config.toml
n_layer = 13
d_mlp = 512
vocab_size = 6228
norm = "rmsnorm"
norm_eps = 1e-05
rope_fraction = 1.0
init = "normal"
init_std_o = 0.0
beta2 = 0.99
lr_head = 0.00867
batch_tokens = [32768, 65536]
doc_mask = true
train_tokens = 361300000
steps = 7416
Each number is 128 + 24 x the weight over its row's rms, rounded and kept within 0 to 255. Layers, rows and columns count from 0. Numbers have three digits each. The size before them is the row's rms in percent of the matrix's.

# up: layer 3 MLP up, 512x256, rms 0.164, rows 124-190, columns 128-191
# down: layer 3 MLP down (transposed), 512x256, rms 0.159, rows 124-190, columns 128-191
# gate: layer 3 MLP gate, 512x256, rms 0.164, rows 125-190, columns 128-191
up124 098:163090117099092133117138111118123105082138163128135131171119104128079151149132100142119137090120079142139125136130132189084118115102143114105089139124128152155117147088103212102150127115127142
down124 096:068142098127098126119121129185116171136085110168168136115101122124147146104114125138096128190169149166141106096124129091128149141143142107155138109122092126127104154135129127105121151132144156
gate125 093:104156132149165156118163115130122106077138098113118118141166177150147120178163114154106128111126130135126131147124152137186178162076162096105117110121133141092125133128133132119131151131088127
up125 088:172111144121142101108154112130105110138152104118159136132143175136123130146156107102133135111103127124135130151150094139170186149130164112118134158131118143128121102110093112116112162126105096
down125 096:157130128132125129160120130123146134150144164114122143110133155166148184130136127135150144121099120127137177153111125116136198147113130115093111119127125134079120132105132157158108113106100106
gate126 090:139154132138078129142141085092107118095115129137093087143109134128087100092190136122128124104159093093111126090134165165108139140139105132115144109189121129140106125111136130138172118121194132
up126 095:121140179122129150160129098160148128125122139119142141144116132116092141126134093125170125107148073128129105094111128162114124138161163166137143149116081150132128120114166143144141076160109138
down126 099:114157116127133175138136105131157093131100125138117114165122123136103125103152107154148147100116152148156119090115176137139122135126133140125110115139108108155130108145136124107118064163110101
gate127 106:123160109116115130153120154111116131139114118141139134163166085126135156110126117148129164108117080142190103118127123146154117167138188163158152172138108127118128170095162141115154110110106131
up127 103:112156110125143126123122133141176146098120159087169120105153103136160145129117086127097119083123114140142084106112094115136118156126152110186144162149138170155139120090107127149130119086125151
down127 098:141116134053127139137131114097099138149093146117138083146098132129097104143112128161101130129142141168135122141081142114168156130135159131103158088139115103071112094133156106148109119142177133
gate128 099:169117120124116084101086117135145143148103117151118154122128167131117117142147113166092139117128092085127071137121123119135127128070147120107082138126096104085130125150149081156123129128095121
up128 098:131111107103071137113148150120128086110125144123159101133142148142117154126166146177137114099093144129095142127101167095160108151118126146119131117122102114111126099082147103128144087114121135
down128 098:110115110104135142137143114138092136089126081118163126102097086092155148091157102105152122147110132159133126096161150150098151157098143158105125142138074138138153140125150103127135147146139150
gate129 097:145099102128092125128090142161117120096090099189107137132079132077136113170141147104109145100175074087114092109160135075107149141166125096112146145114083132151138110080172161126114155106098131
up129 098:120141127123132111148148125099122158168150116142102100093151151130131126109166066109138166147084170099137204141101064149153163124153142115102122106145144147136125080151098128084149110151119138
down129 097:148162187134124118130135126108121129112126099113146102104158112109116132119130131148109087141106134117154148151108159130199143127105133148082134155109125118104139157169123143093160153141151136
gate130 098:175147128119110112115097116101142112112138100104141132108076104101165157109122122162186177129127141150115182145173107111117134137141148177152172160104141095134109125177169110150149116135153098
up130 099:133107127128122136174107132120171134129136173166122110129124158106138116123139158120139103191177118123123151100144125128127135134146121142075141094109099107101144101136118119141118109123174142
down130 098:136132092086090135074132106161117075128131107142180139133137150141161141127154106140134169120111149134096125125122094156101126100106107133165137144099104097132156150130148126070131142172110134
gate131 099:121130137105166140116121117141155099136095137114176160104130123162148148173095132103172102123162127186148119113132131190089146093098082143127114078159115106130143145117169140121110153150129140
up131 099:135118091144085129118133119147156132124185105161078173135160116109093135154109143147102130114106117126113126113151131124148121116148172115112115109091123095145127125178106105135097136111128130
down131 100:165140100152126146144117081098171177109154134120080076173151144120129110096146123087153145116111124115096105130125128123108147180177122156118166131115116148118134141131115135141118142135114145
gate132 101:150155117113107119120099142123107132093117159102124134128145125150151136136153114170100139145143123093178163131086128114136143138114111094104109125138159142097154125136138124109149146090174072
up132 098:175139130162111171140154172159112094144110152113164139156123147143143175164087132128155123087152145147132117139138119109124083176086103136098159123156145125152129086139096130149058113080141134
down132 100:164110149153115118140137116098126114146137117120153087156154173120150104127142128169102159137115109142106123157131125160112127089137119153101099150142117143108128132107114126109095118162129156
gate133 097:151106140144170103095123142143156118127158115137127140120135170126079160118129127142134108138157123125152121145173131160092092160112142100128117119142119113121162114077091094134152120171144107
up133 097:133106150118177115132192154137173135110134155126152147143134140121154094131127149094120084120150122135112115120121133156105113123116109134154146100160082152192125166083113138156131138098145126
down133 099:119153154138107145136161100164137146136148133131124139096151136113189121152132109161072102137114127113120143120121115144163122155088133164126143136157141120129100101111097164131132145091132125
gate134 101:119169146137140125145103168135112121128127117095148106114139096117123100150158131095119172095138140124139114132118120088083128149115138129114142133149080090128166119163100187136149119132163128
up134 097:117145125165153133173142091165114091110128154134075095092139096132135155137110146118131184145097139176083147156128109092099119157106105130102083113106146105168127164114111075131100123124151065
down134 097:120118134116127141128168133150128127162132129109139160096154138130113151100094118088126096141151152119147118141129123117159094154142119117141146134155119123100149127140129147138152118140129125
gate135 100:099104158157095149101149157124157095115101131173160121126154156156137141151138139138136115106125129183103140122140114116140110118095161133142142137095151125096148141121125105189087118157147160
up135 104:194096163123103160144144149147142121106116136093142093110132154116087154101126149132098130124076153127141127092117091168114151136110120144141175144075116130095099119108119108137130131139137181
down135 104:126151098075121111132167133130135204153152147116095127210117099147136116101137111130131085175134138141129095131119100102155092128102142123148114135128113098158162113144122099097110123114132122
gate136 096:093122107131124124106118155136150131127093120131173122141139140138165136147163147122157141177135143127122092099128145093116102129118148114141129095110130146130101150144160123195123101160135134
up136 102:160157131150095096117125165121098125118150111113112096173128132140097126174098080122098130113143093147124131115134139139127169138125119137182120131103143095113128085124103142140161183145138092
down136 099:108122126120171123147100127101094101137083187132113121133107143116139142144125144101118114128086090170124103134087087144141094104162164120118145100093132140118166133143116114124123143154105130
gate137 100:159154119137137116093061142098134109164105138119124138143090125154129136127135153148110109094136110130183106107100103082124124151091145141109138128163131122076164125161110119076158125137099135
up137 099:135099143118100123140183155113087117132115111127088126152139137140149084113144146115126120131096150139174140165141129133168110168119116148087114101130157125095118111158150136153126108070103135
down137 099:136160086162127131136128093167180160077132161126157142150109164149143153113107129139160140175106094099112110124139142148116136123140148152122107081127089095127115177091115152151160100122146129
gate138 104:161140131159132122127134160130144125101147157131129092131133141147151084102137180172125169147151094150091139123160129162156150156115127118116085128141132152117087157147165097149121138146132126
up138 097:146183155114151108172098105151099135139131147083150154157170150117119124118131147086144135149142103141124129109140123162163154167142118103125154140137089106145111116150103137158116135092081152
down138 101:110086128091119104160111077145104145162127139131201146135127126104114176135165112130125142136087177127083138096112118106125133129124119135158103112143116149125141135127114112122138074119123097
gate139 103:126169101160135124168120112111160163109141127097134116111158109127133124188141104137086104109136126140152111128104085132092131112106115097102185127108118133179139156121140154142144109121144123
up139 107:157092141133151113136115124104136103121116161187120147152138108142125139118173137102159093118138190092131144128106098137117137115118135181147152069136127125118136111135103178172123168103124086
down139 103:103122122114168136146121145117119144142073146124122128204115150126140130181122061173116132114088114154102126122115123168130076103118127119110052168127123128123148122131114127119134075138152114
gate140 102:118149109111141144119090120113090145095161178075156136154163156104185163103155165172121092150113140151155111106072133109130172097145126135133115111148150129136101096186130137113127114095123122
up140 100:093109126140089108113149116201134168140126130125103118060142142138136131064126128123118158103157088136122144134127129136127134099150132142107125116142119153103063149113130138166133147142114121
down140 100:124082126126143193095174156135168109135142096107145129116099123150118142131096138111131139097053153118133132143141106133141121127083131119147134115120107090150156119147078123098123107114089145
gate141 101:116114123118136077132132149132171066171101105075140112157098161163153134168138108080110101137158147151096087110180137142139076129158138085094139134104109181086169115112140128091139146112115131
up141 103:175172111084139096114131180145155150109092170137136166129144087140146145113116159183104133116080137121122113124104145144148134119157092151111150135141142122107075110157095118148150122143110149
down141 103:131113123099157172121121123076125122138209123133109108085132144110118156112083125134104159095131112121095168142092132115126183119115134160092119155145166128139103140120110103099140098113096133
gate142 105:081101129136144136129111134129187147139121123120112119165109104158132125134145116127121148124134104173164145099074157121111158128156142138139142091112136097173067086095158145098112126123175102
up142 104:135118141139137116110110116183099162087134121115124128092111188134096145146132134146142068109137145130136142076152105117132133171122111115098129117099102119139131139074130099142131089118129092
down142 101:115136156105165109148129108138150157112180114137087089115150111124104092134122176151119137137148170098187117145070158131137135189130135125129096135148123090143111108116128126111077104138123135
gate143 107:084121111137118118139146096079085165138145117149129160115124105157144077153149167138082133147112152155124168125131135125167138127138139130140173141112124096137133155124129135098134137180132140
up143 101:171161097150124092142141138178145163134104160140115142133123126141136136147117134150114131144134120086105093115114121097113138130092077147095120117143132144126137096094106129147130146110187122
down143 105:153150128120103130139159102120129150131122147115148140145125155151136096109153105141135127120185123122082120124124113136068172117156130125152116113116103148103156142145130134126130129116120168
gate144 099:126143119147117153128164075108159107070145122136124133126075103121103171137081109119075135153145115132155132122104140141164133116156162111100098117073139103115133120139141165124128144125137124
up144 105:118053161089122153129121124130144120141108138116114132137127097146174120093168148149143132104091121130091159133136148115121115177087127149172127160149115149146088117096145105169140085063120113
down144 102:152138124101128142136095137123153138091150136139150102136129179131099085152074135157106096157098168125121171132098106131128070125147164132119124123100164145115095116157123141090154112090173135
gate145 098:096109102111116132169077202132119122159117145142113114148143116149136183083155102146096134109104115130113116141160153085110133141139161161141137138102138113133170136112133089136162092140150129
up145 102:136113140137138136157099142139111141141087091130131078124105144177137100101121162119099178136095144150139132124185155137121145059130125153123142127053155108149117075133110145144101117130137137
down145 097:112139136136092114107136147163141130120120104134132153080150125139119106129090150109108106097117139117081195132087142115150143087167102120142121104141144114116125131090135111172143131095097123
gate146 101:142115108136090176136163082088089104131118166143101116153172186101091182184150122115109123134154096096118084105126133175172137166098131147160109123134095069175141143101113115119127139088160142
up146 097:139124177126117124104091119128113164141105130141151080134142119138183120149077149156139129122121131149150157111147128094131157096143126109104146139139138208096072130085122149125130152181109139
down146 100:151124143165119126118143177141132137141112136119146177080156110137077129116083146101129119099130087136119122127131129132126101106119089164129125131118141142140138084142161163103075155107091123
gate147 092:099126141134134104123123093094112076077125119157148128162098118106125124110109099137144125121093170120112131119082124133160141116095127129113141089123084135111130142133100146158186174138149128
up147 094:179113156114180132140112122141115165109118117142090138103126110151091155151127155184163141130131122156140081125126162144093116124138126134082104155144130149155122141116101134106086176103129186
down147 099:106116161140162129127130097124099114123118113126129145105146127125112120137118144188135134138114158118092136075150145134143096113153101152117123116166110110105122110130139125133125139106174101
gate148 097:132139136187131096147120139127129089105165146126094147113110161155088123144156103114116122124146095142124166155112148117120112091107131140129174101121147123154106113168106159134101119118126166
up148 106:137156107104159129145160107123162117118122139119090165127109129134150152126134149129159095125093096117097118128107112157127120122124096151112153114174151116136140089159130145128149107105140168
down148 103:132141146112108114098127121095103127132107108101096134135145123170143121189131126092129123175108131128130158107135163125097119133149164140079138172079165114150139153119141125150104098109098156
gate149 091:155097180085126151113140149134110148129114125078109124179149121144150087123143165156154114136101115141112105093121145144158155121103116155089103129167141141106111113126103136130132127120112095
up149 095:082121112154124123170132153119158108090102079133099129107131098116119132124130099088130123153114161120158168165070117100118120106132118108097125150111119103112116128107152102120067139105099109
down149 099:120133112106148106147149098121147122086142075168131149129138130099120177107110118092111094165150139092141121130094100167089097106135146144144130148172138135125127134145137145113107126104156085
gate150 100:160088194133085152099108165194180124147146105111134105132147118114112115152073170107148140165110111135128128115107138122146180180176137130076120157141111093155104159144116102125155165101123150
up150 103:119090123155143146115098121127109106165178083154115151161102125124131163103136130150136094120126129135143130163122102141136129146120156137123167130122139086139171094118126116144174133078129123
down150 101:125118149152137134116136153098131149109111126146138107208184172144136107159104135140155143112096119145179146109119117117113085120131131162121081121150096141139128122189145158159142138142138124
gate151 100:157135181148062138114144147130170136087091114118137123096141132111118105168166115139100124151149130173126120161149143142155122124088104093138110183108093150103124160142153143162112129117135117
up151 103:137192135089135138124152135152132144114137152112168117166117162130156150127110150096162129130150180137133125081147145134140171131121106126091159088124085135143113130134142084115152148179154114
down151 102:145149140099113104145114131078117096109163103122152111163159140134123132096150133140191117122187130108139072154142168122101124125145137106133122103090187142140155134134117070168128117117139140
gate152 101:129091115090141151089139130104167100131083099161175105118067126154126131123082128143109096134137088087115132153137090108095145158119130067115135070114119124163110143128129147135103144092154096
up152 095:143132090117139158155122161136155115127105128182138119151094161077132118127124155114136137138110162147138133151163117143130164139136126134151115110133148122114121117136147123117093119129106137
down152 097:125135135145132116148172139105139134105166134167152125114121127167126150126144107124143111106093114136131105164103125141101101140127104089156152147116099141163109128142184151138177127114162143
gate153 106:115180111181125115149105099126145073128140112128148135138139091123142154134113115095134098120110127097104104160116078129122126047100107122151141158106130099114101147122141145114101102153162127
up153 105:140104160145161068198165118159125114133118152145136189113134131119156136125119136098113098157136130120139149103139133153147118100110077133159129165150121133144128135118125147110114137136153167
down153 103:167115163136124122124132110136125119087115122159132125125116074148127114159174120118137147122130118082137165074123162143113131101145129125115142166113147105106123124055117143131131119134146129
gate154 098:146115139165135072108122134097137140097078141106109096164153138103122174112098108096141123141103097161058059110104155130135149103109130102128127150113136110150136137134171135081118164150152087
up154 101:116081129150168154125123150152108146116101144116113129131157099142116126125135114111110164138114083113097115152083139142098147172094149117117159125126146132094160154111129093092165112116095136
down154 101:164127107121111115132169137130128121125131107175143125121147088129133099123166115131157110112097077106121115103132125126138130130136107186143135146165094125138168097143105099141142127101082149
gate155 103:143137136161135135157110159138129152088108137128095115146123145168115156127093157136098144123165144091131099179183133094133129112159171101131121165182102125125147184123138103152182161112104136
up155 106:148155125107120122106170077170128092059102158147167078120112154129135130120141112165141127142103127117129153123156149130092129097145153119093126127136125116149095137141111158148124203138129109
down155 102:101120107141129142118157140139116118098094122107143136095137139117140146156139164110154094101116106150127104119161108142136145118117115149119103082087121085128117096097140136187182168110146155
gate156 098:135143093153145132111108156094155149146096177129132082145103092102168108096112168153145129191164149134131141126116159144154131123097155145142100177135158116073113138082140118101113104163087114
up156 101:155155103137101182087098119122157114167152144133127106115142137126130093098151147162157107128128134111155145093135135153134163138127126119127150125086148149105151150105133136141152147172106131
down156 100:128171106105137069086132148110111080118096133175146103085109140094130082116152147153124130130172135153145088140108149138123135128119127122125114118153122148157119130135110133143158077117113108
gate157 096:093121091141111119126104128116155114138117125095097139143141152133129111146125141113115097146127116112088134129110139124167134086158152074076120096091124144129093113111123127106133147115129128
up157 095:164096130135091126095097140115161105121126155101141132118132145111120146164172090113128119140116107131144109137129128109155147126121099099144156133099140094133101130136108156131133157160136100
down157 093:113112121160126119164138152152132128125131132090147121126118134156112128120098106081065088115149145138132129164109115117141112137091094154111103154101118126125154156093118115146107124136164102
gate158 101:113129083173095172131123139120143121089133110133131120166118093133148150122121168130107160106123152152096137099128159158159069112148170161141103161120118095116123154132113121108085165153154172
up158 106:109085132145086129166143086118150138117137116144128069101092127124145095121137140165125099131074109165135114146197120135147101149120120107134142118109126112072154087147150132113109151151074110
down158 106:142090147120132081090103151121098135109158085160145139124106109110100119097137096147106111119165153114134135110086117137119117162126142152144140190114139137127145119113179185125145108154161146
gate159 094:121109124119122122085107125126151119163075169134206148128136109132128141126123175142136094114144118134132061144150148127117123058108123136084133111135104120158159127137111140166151089143114140
up159 102:143131141121168137145127151138098102107098112127177147188117162100149119116108169165112132160149124100148088137119135142163108102123167114083167142102119092143097139144136137167179132115134118
down159 098:127132129110147147112117182129147116118118130113123125136128119130162129066178145121132127133123084126172155145121151121123097116119176098128135133149129108161135156113151095115147180106117106
gate160 096:124098094121133160155159126130112123109078113131123097148124094138087118114091125094132122151152120132122145093147141119158089129165119168127120090117176138125140137150120115139112143102157143
up160 095:150130118127134111111143127142132153167149106125134111161128155174155124110097145142157124116167124120147126139160114121162170086177141164091116144121154113121147082134115139142118137138091140
down160 099:156149122132096125106147083134142138130124129128139146089169093138135164117064168139117148148103144131112121113174103160124151124117153095128120149101163091161143108156132146130094126103127100
gate161 097:123157173153119108091156143152106146122129124176091141137104145118129115140104120125127116108180119118108123132119092127116122141171167123159134124160178138146156176146135161093121127092106124
up161 100:133185123123147153096103127142185123132117117122150106165112155153122123161123127111099189119168151146109089158126177111141115128134119127061128126161170148098147116153105159137115153147147137
down161 097:103061143091128120141148131155164120115113120112150126167161075149121125124162159097128120169152141140119089115132173140106108096143142103110140135077158107132147077170125119139138102141163145
gate162 107:117145083114136114133165129110138111096136140085092149158097115121106087140164135112095117082152097134118112131142112135155138122113128130129121113103163104139094113146108134074102131128176177
up162 106:111154160106095135162074132134096133106084131108132109131115133143175160140097148116143131118154161136155122145134143151152073131156120186096145134131103108165140133113130130094112134132125131
down162 105:125096117109083106159098108142135094117116102151128148110162099164156142123186124166106117144120115158160138148139115102110089093116165122107094102120142123084102120086088103123127168143086122
gate163 097:142139148127051151148075123149150146095147133109095107153135120110138153147144105083164112116133124142115114131133103139167157125140093159116134120131144105148148100117127150092162193123191129
up163 096:144131137093097138133168144155179137111137122150090110147130136126159108107115087128133128118151161099125179124118150117182146132159151050116148125118141140099137117090102081134119112136118114
down163 102:096133119196152110144131109141144128115157149139167160100165121073144111100133141154136142133159110102131127165141108125110156118149121094149147094138153103125101131160160126170100094114122118
gate164 102:151149131107132157116139091144104135151164127167117153123149141135161129110123107088139114124135095100178135151121138119157118124123094097160136142091140162090123141120150085112121149162125113
up164 098:127057125112134122146134147150084127124120101100145164165125179110146139150130141136159121136189161125097115141139123087135148127157153108128162095081108114129109181114126163129155104125137143
down164 101:091116135142120139115101134095136150117117085127136156091149103133126113148078093097169143107152138145149129104135073145104121083124113130100075118128124136121149123178131141128102128100119144
gate165 099:189133124146073170107138114130124125080124115104134139130116132138128108146135151122125133156157110168101134138118134145115126158116152142146136113192122090131111111151121126138128098108173185
up165 106:114141114128135127115132164146122141121146166140126119106076129149117076110142102113106162126127104163100138119093118143115131131125097094158132076151150119126087113126117067149141088146112170
down165 101:140153123097096113122158153128112150094119143131176126143109157126106139134166138149168131134110152150110171133104136132107089116149112096130144141126135089120146191105128145126139103149124164
gate166 096:160089136186119129105142153122137188131131118107135120115161148165133126130139120147114167113124126133137146142089179124137136125119132106140127112121094131083110124120122160115143155099142128
up166 097:125080178142122140137163151146121140157142138157145147127111133178141070145116140147123142089141129137112108111133145090128113133131119116117123105153157137117146118100130048172138139096127166
down166 100:120110156168127127146136155149169134139149117168105116082129136134104124125111152141116102135155142123133135090139122132146137129114152119137083083170160115138140146136099125111138150110101128
gate167 101:153114183170112117180153134091147100130143154147141190136146166097132143150156107171139080138127168159093160109168109119122131155134127145146148094150121098115155141107078079101146141108124152
up167 098:119140108142135106135096142177114127132162148079115169129125130130171096131142126127128105141108135122124116129134144140140118139104166127110116114088102160119125194152098133128126119168146115
down167 097:090118105150103124145109133190139105149175094115089114096126155131156127109088131109166094099132149114121139119122128105134165135122164165092088146096136138132138150137117135119118126113105099
gate168 099:106120137198123143069107126114112103157145109112104118128099151105109138105149123113176155183099160103121152144122109145105115167109121129102119118129153155160129125110152148126091099122136132
up168 096:109099134199101110135131125145116115176105107134115152121125154125082078096195066126146138145122129098150098127144141101115147074104110140122169101128105180078106116172119165151134095138104130
down168 101:139082142118153122126146119131135093101094125087083102177153093165172109134133106149141119091107130138142112106144092171140152167107145135164116134130154118114145141089129097150136143079130097
gate169 107:127133164132128154147131156088159162137151175158130122179134147134103103125170146132135133132149175131104107163142147105140105152142136152138082151142110143092164117106114145186168135126121141
up169 098:134113113139149157155106084123103117140100130109108170135126120139133145142174069107147150125123142095137165097107122158127175121079148079135087113143138118099104176111136131091133135119142153
down169 102:120142143103145147154147149106094107113134099168120136163137171133132077112135102148126113139136127107139134143132142094150133094125129092112132156134154137110130138096131122091163139144171083
gate170 098:136120152115128150167079147160149112131122105125109127110145086135134127126083133116162146138166143140127093097140131159158127112141155132091143103079129122123138144133120106137134115130167150
up170 098:115084133123094172134130098138138132143165131180078150126142114162113129138126151153160137165168126109169108197119148154157095129093128087081128142137204135169137157150152119123119117129104148
down170 100:150117150101134138106120086129144122095144095110131119150105120181172142111130124153195161122105110099131114113124102134147137115127127124085090136127130116166095176114156138121177110124094158
gate171 097:122143125145107128127145133128114106126129164137155164148164097155138132109146141137125113142167108124067131138119135110137127116128122139099120149118145144121169105123161085121125114151128098
up171 099:115099096083135131159168181135130117139119171128143099114092145121190189128126155078113115126171107134156131126158095137103140106110086169119117118129142171142117119140159136124135108114103112
down171 094:135130114090074165161120120113109130082111170108139125128104138128121111120178141120098097122112083090091122111152155117118125079113128133111134123098121126120131147113116091151136095123101106
gate172 101:120112099118144112144151141111172084080106163138184126124105133139118126161118168164133101101098151138094091153091139168129073113120095121136137106124139103082107114153129127138099125175124135
up172 099:124118161127118103158132113120145123133157103107140062142115127178144149106167155139102126105112137129141123136128128133145096116126123097181172157120131131130150130152138112142123115071145124
down172 101:139087098099145121104149139135120145125107160128079095109121161131169165146132052137144123152150076125130144085148131142099176169108147143165165112156143127173113144088093135135161125114114130
gate173 106:122140114080146137129120101105120136127122164095127158170123150152142145088099165118131149168078107181137118172091145119120100199117124113098085143114114105129142137121108087123150093164146078
up173 104:152128148155137114093126086116159127088065144165149172113085095124136176150097090104143105149138122125166114137138138133135092094131091136123096093111150127113161087153122085139128085175154083
down173 105:122120108131089114136108107099137099157076120094117124136156141155139112097111121069125126130123112112153144140115132104076125115167121154147126187131134121106165109069116179166147168128169130
gate174 100:101178143116120142219133133095095151081136128171149149103130121113126120143139151081167127093154129127106153108136150125149086154119116167159087106126123202105119130154123110166159108140160167
up174 106:148117047164130154094143164089084096098117122123131100135164066121110137102059118122141108130140140150091130084109170141128137138133154104120127148096106125149119121117128118083129178146133087
down174 097:117125083156091132139120157117125147139139121111135126164148110161128139084167106114142112133169123123111153122114153100156128134128142144102127109162121158116078136141130092118113136108092064
gate175 097:101132142158143132167122095127092131123159151107158154130099088124136142126156109162117174104115171101170076136120122147116119111118158140139142111154093145110141109150178112125114124145128143
up175 101:147167179135157121090150103103095135137140114088139133129145135103149106139151126099151167151131140127108121115114078140139099154128154131139156160139154104107145105145121116095126113096143110
down175 103:126132126158140113099145119143111151128145112116122139098130159120143085091130100101133140137123101116147077134092085136128103112124139154151119122140130156151136107136132112075115117124107136
gate176 100:148143147136156134133100103164105075131146114119133108175142136149159086137168112167119153092093139172150086103124115146147119125129140161129140153084130096075100137105149096117096125166146140
up176 098:147115150148150131117133165122111121138101101151121132182161166151149136140181126159161123100134131140101114139149117150096127146109148144120115136111142104108112126141128103147093110134133182
down176 098:105157106143151129131145122151125124101132134137150142138160138115139107091114148112142130141106113134121083118114092137110141126125098155128099132127107097123137155146118117140120143158102095
gate177 102:106130152179109130167120118111144096102107112080086121105139167138140142110088144120149132048144172156150140131113135135137123158108133108098132095119085117134134144104151100127131175091128123
up177 105:127155138058130103133085103176100121070113120148126142109153117138153128149129130150101143157081124170141166157145097149146122124152124105114119124134132110122142167136106151104140165096113144
down177 102:132163073113176112083130118075147110150066158186179124123146103140110132100168107129082125151138113143135109132152117146149121112155119124107115114151132101143136203075104158094145139147126131
gate178 097:099113123154125132127131148095150098109077127106108100108136121150143112123115124120138098120124132116141159075120109066140173138113135116145143121146111142139119129109082137137152142129121157
up178 096:171129115158100143089090128148162094131127173124119130120133141116121144091122104144160130145085115086132108131188139162139104119141110125156117110085123156130146110084092097193136122117181106
down178 094:149144107120131139123138116110155061131126106163129133135121118133159148110176113136132089118129125119126146152190136165121094136113153126125122131134120155124156103162137117112124144142132142
gate179 099:111119101137146145090195159101107130174143122091104166111117140162150136115097128104100104133102157085091122112107142127159114100167121122141123150130109101109129122138140132134118099149153125
up179 102:144095123135142150158165128140108148160117180102115143135096110117125157176139141119111130124124115123142131123119129154114132146172125145129182187120143104105138100172160115140133125125136150
down179 098:187126143112137142104145151144158121166085128128118095130106128176149124155125127177153118135084136152095138136155107120119074057108135143163095148144108169120122137100154113158115145109101122
gate180 098:189123114101115133151141158160108136116121124143118109146116128132122140124118114139134135125095138088072104092145143122158120137090161107153100093121086113201109173112093095136095139131124126
up180 099:104102164158132157156116147155132128090134168139131118166165114124114116129122131176120117178089136119141100159115116118126151104138134157134098155113134118131160148101117088126131161151087169
down180 098:122152121111128117118118142093105114111146143103149154126141138089185180127151081092132162172088123131113150111150110151127078142130121107178127106158134112125154130134149107094103155127118126
gate181 104:117111120146095155085143127101127147123128128134079124217123135149141132124092122154137167133180150098091145131115087133148113149111126087122139127163137106150147135134151174098155144101124082
up181 097:132154098126118113140108158097118131185088151130125123140116148143139131108112114173142080140159125150141173123154115098124095152105135112118145140139138187121089109132115091107111162116104149
down181 101:147136134134096131130175137177078056216102129136111118094166159152144153160175090119139112098132105089128151126131136118104115130115129186110166150169142173116134096093123118112078139138114185
gate182 098:122123114113161145135177148127158111115167123157172155132146133141125102171104137147161070119121213136138133133151195135092119171129125116132158148133129148095138153149133121114116160143180131
up182 098:108142129142126098106071154142094142107146153143132148087090111125109144118095135136070127149125180145107105143111162155126107125119114085144140159113139117127157115106150084132149158148130108
down182 101:085109126088130169104101104127106129156144164149119122129163081137130163192144100087143105114139151117138137160109143121090137118156148110131141187130123098103168132134142147131112123166145104
gate183 098:081133081146094127105105131158155124123146154104118146131163133147107118105146126090129166192106100167146110109088121139142120128132122110140146077162120151129117137143125103130108101135102142
up183 100:131111165118156093144140129138116173113097095132151125141184134171116071126147109096134178082141079147152102158121167094109159098138124118146104122127145158148150134111128102111089113126151130
down183 101:162084157126112118093138148090137141155130127147103118135097137115148135159165131208120095133097132102122114147128120142171100139111097150132117136147108080115139103123112163093124105150108109
gate184 104:147100141148156114114111161111087124139112115160165160144142134133114174155155136150157129121145125114104145142157122132171113132116139131163185135123085126123152109139171131113168071136145087
up184 101:099128140093146099113150117098118145135151166144171122129102091124131171107113139147101071125119143131131098141117094155140127127087128133133069094072085164133082083133084108149133116090124105
down184 101:124109154118145196135155168132117177143104137090152109128109105145138123097129117069144098128101109144134127178143129132131147142164112097147157133089084157137122106114143113152131119134161149
gate185 101:143159118126130126110114118077099093101102115142149099147116108117147156097135143090118093099129158123142150117137141142120117121085207177094131105115113110102147157105109149120109121131114163
up185 095:187165116133142175124132074129104113175124112144138114157122171126126158121117104101157137097070140139138102129116119100129111142115143110108120141170107135116104093155118134170129108103105163
down185 094:102104092102155160120137179155135155135123101110062143105103138087127087145161132158103116144118118118120127166128169091115173112122157134103182127096114142129148120138097056128126100104121120
gate186 097:088080123113112136163158141152125122081142146135138133161169118121088096122154156155127102124141129111098129134091137133135090152155128112111159149179154109104127158104116108132121125157084105
up186 102:117125145156130079120097123114144139094087159117114133098137115085113124126123127160137119091126151106135134140139135163134155113100126101136150135133112133095135106100117173099099208180159132
down186 099:166130100154099123109130165126155134097114145174145093105144156078085137134135124138135130128082121170113122117128153128140153128139108083089142134158103102174127114120129147134093116091156104
gate187 101:128145124104170109113117104095145121156123129097137098138163140138149146090125131160138096115114131097090144117121100100129204132159113151114151121117120117142135187127074136159107150116133144
up187 105:114107086105096169095182101093112094127129118128127095096122095130162103134147142152136132094135112142106140120170108144110116131146102119118147112124102160139174124178149112153134114110134102
down187 106:124148094104165120112112076148126151106140126130121122140154105146174133095082114120154110115102163147140104112172126133107113111101109136150127119156075121131141167175129141147122141110130149
gate188 102:138161128125087123122131122127114126091124136122165150091155162133111138106113147121160126122105090120123128123119097165129168094108081106117133154146118137135114139176180125109138098132115119
up188 104:091119133100129093138119165136149081123144113148126133082161072091138112149129132151159136102113133131151134129134109121130132152114123142147151137133172149144078153149139135092107092117157130
down188 104:123066124123101172097138095080146166106114097125110131130131161132124111109145162119134128129120153119141118132116094118075112132163129120146110119164122147098174111149100163176103100136097100
gate189 097:121121150187129129095152115138117121107102103154132156143105165110137131098103137144169078144140133131140144139132157109153136125164115155123145147149167128113143095092130147164104134123102097
up189 096:122118171175197113152141133135137107118190119096157155136179099113124124120139111128082132114121133127133169147118117090103121151108128106153092175147132156123166119107103146108144139161087097
down189 096:121096111131172126126145122140129124130083115120106133120124073121123154163141167092107084131140148147122105112104192128170105114125143143167151153087145148173131098124148154148171119175137099
gate190 102:111128106130143109159115152139106130131095092153088160136160165135089125138102139125129140079158162121132120122135115110157146164137113158098104129128153143119109135137116142121096149105131149
up190 097:159131156131136128139119105133179141119101160118126110158120115150109109146134099112073120134137142088175124115102098132106118138121102138123094139114113153115116163088157154087136153140150086
down190 099:085126079190131133139162141147105107133128096115099138088117140094143125127120147109128141131147138158117088093115128116143136131145129141071110148118131132055132093129118092121081092081147152